Weights of a small GPT-style language model, trained from scratch on English Wikipedia.
Size: 23 layers, width 256, 8 heads of 32, MLP 1024 tanh GELU, vocabulary 4096, 19.2M parameters.
Each number is 500 + 40 x the weight over its row's rms, rounded and kept within 0 to 999. Layers, rows and columns count from 0. Numbers have three digits each. The size before them is the row's rms in percent of the matrix's.

# q: layer 14 attention query, 256x256, rms 0.143, rows 39-58, columns 64-127
# k: layer 14 attention key, 256x256, rms 0.139, rows 39-58, columns 64-127
q39 105:529501494503528443454484509495565443442481535410473408523584487487579489544510457546443526549541491503577518481441484471466498485533505444507481530508490475506444532499502500593450578561479473
k39 104:477532488528536499507496558447534473554537558500498442457558490546545480458550514434494471532500487496480545593442500530437490453464488576528479482426466520563510487587500485551416563551497409
q40 100:472489509506476542463470503483456515548495460503512531503483519617525538473522499583525489536499550481532477529513510513544471497536444524490471486517541653468442543462495500486511517496463584
k40 104:501517553429460550520462470474500435489506484479428472544434426582543544507481473502499552420497493499509490510535471443568538513531461455526490503443497549551453507569501455439556586491423470
q41 103:514526476512563489471399534478441529440512486484513461457540450441539566587504482441507545531503478539537563505602500506446552453520534498474470567540473561507545525485476483483501486439491455
k41 103:492525515495525536531484493460500501473464494466532452491527467482460490571486465412480427445620504545549575524502538509482536520511515490479563490598519553515446464484576507488423496427524497
q42 108:470529487463523540493465518470582493426545485501505554491509540542509442528498463523538448495550443581549492518438539508498537534497477532471477484519485564459450483440501492462551542532503439
k42 109:462581505481501434570473481486498497489511460487478500544476551522541491530503484484550520543525488467554525494504518510509538456458481452469479526454524512514564514500560430468477536534475503
q43 099:495498578483530465465475443443535576472478505474480578457448518487486458480467475422457553489532560533485522508539464519511531445435477536463459545502490400531494518478478520507522494547522543
k43 096:517462501473390454451498472536482495514545484522557540474496506471540492403473548450511538480507520483531464513533490512576454443474581506493517474460534440490475492505491493487503584531493555
q44 103:556486460497482553486470485574466423587458475524498478530500482500489538513543554560492484451487470480447530555446459494501439531550442501553521523488542471488470532542511470582495464486525461
k44 106:559535481507488520508458492453514479476518523562475509475474506521547512462572436472536532449510462516480521493481580499485519535425493439495536469560565498507364553444484535587517495450459478
q45 108:513514461481496475479497500478520433553482480518508568443595532542512507446509397535470445459472523470472501471543524532480447502461550526460480494474472493567524543491476487487493436494486440
k45 101:451543558469492479509555465461469557456614510508528520497506523550466459467514535501546442469533576559538533486460481543548461530508470467481514518494479410548576498511526493525489446504550513
q46 112:492560508481492583500453506474511507512470433494511569511468451433503547477517504528473535502474475450545441561535450485524526481498465464481562420442435530479509529499454502542529478480416554
k46 107:509485594453535524483465610480474542482455473504526518482511420505473512553503476549434506508555469506495456535476424480527406501545469490495565462512474453489582441478484569565503447589410419
q47 098:496509559497523472422492539483498531491447500557524460461445478490480527499467468558448435481514466497463495443520521448532461512518465523514486492544515428513507487486476544456527469487518535
k47 106:432456510480494549437539535558525479460457528525503460549516460550512510428498475521516479465464467438449500464529454461489485499593527456566503476456482488512449469555512451481483519446497489
q48 102:516456552475491507517467400498538447510433446449518547527496508481509535510498496514508504459532532470461561477525481536491514505496474540502473535497492461477460555502534526417513454553514456
k48 104:558532579518444534495527511570538473459471501501576421513465489489534451519515509499458481483478484496393534506483493448546520537524529531505464493512510482457480444487554493523491500492522571
q49 100:559475481496471486511472528466522522484512420552507520474497534459524524489534437524540515445509413494452469453511502535473539456481527484546527450484438518562447548489541541499487450480489468
k49 102:534440487518475451487511480577486522480460509468437567459480519532512542561460483487491423524520534499485506485532518553517554506524451540506562520476472409548496568453553482533478463487504443
q50 097:462485496550606520379454468468495516493459476489534450471473496535480436502507574431563489531495515539556540458514475590478441511503578494453544489503459450549495489492543489483500508564504452
k50 102:470473533558502458487470495450533561458488515526503481499523484437554431493474510410458470494459514466546512549575448531455451555527559497516480463442492487591533498490567443502473532495520495
q51 103:466492419519550494472469529436532476537515494484423479438494483426486425493443542527524522424552426480553438418568529448504459529462512553552533469469535466495480535512433554530491543461516547
k51 109:473482529591522522482500522504461528487500554507449498443514489478525485456502515503477530455519526418540482513505556506614472502469482557541489521486501493564528540508561517489484570542543483
q52 102:561536564493520505428517466561478473421450402525480465518535487552557501563497514464538499477532499484502535514456520464471575508504537505500512483538520488504439456487514563499462502449444518
k52 102:567463428458470531462476432483516533461446487610450448488519509453480577442552486503520491475469486479530475505458475506491547543465553469530495505440530495526532453498534470462505482425502485
q53 110:431513418540519492504527491562485496500495571508484476514541401461530509505548457526557517523497533478568468523560557494468406494484533459526469498461525522570431553489504496477424569466417489
k53 106:465505453396452494481537519496535553523506568490538534452480488418457502473470445527513538502459504529548535519552522467451463452501523485515525546425425452485454477464504529471492608535498528
q54 099:456487463455529540450477578511593422531551494518438559581526507483483542497477498516482528505496469550459500530538467495480404519486561551538494564499476517488483491511576538529486443572521486
k54 096:492450437466515427466444505496485478513505512471566464511532459472467532525486476543493510517478453515449572497457500543527497510520543519446477490560499442517487501386515477492481487604484478
q55 103:479459493523510522448506474486524517508455494508526452418609503516461522473519539558578489471587443409528503571436585536537472516442569503462468496517475484466527568547491489482442537462494421
k55 104:555514517550561504492483477458562506419514551480476505501530535484525542447477563496553463527569452497572453545495404500580506533467532564474482492569484524495560557512453430541481563496589494
q56 100:534492541448470505514486495532503489475436528487503502515457521524527456454525489556429513484482435510498489506514533442487500551537502485499500422509470443531440510471508496501396429475478485
k56 111:529525561481421545533472473499513531474500445526479574437489596500511554498503485521505528482479516520456494495533422538431523450572530453514387456496405489543495491530473448481471438542490471
q57 102:561511518512454508569500558506577416463546535526469539452491584545476452590472450554503429503488535489441544485466519538524457474500488482477455530439513496471492554493504582524612515467528514
k57 101:497487490499467431520484498430374472504489568546507476539464448505483508499530448523535505513442484555503582516520444463544527529596483510457509547441491516418509532496452562562506501426502515
q58 104:502588430486504400536547477534475530468483457570504541489419427486577482487536544474508508514494530489482556570506398515504516446436516535508541499518460528475438458574572543544543544499536526
k58 102:579600456503471523524491496546509573496402498520491538508565497522506530402473520542496507502549451553521523546476555499482514470470472540455463525491468538516499477437529435511570444471507546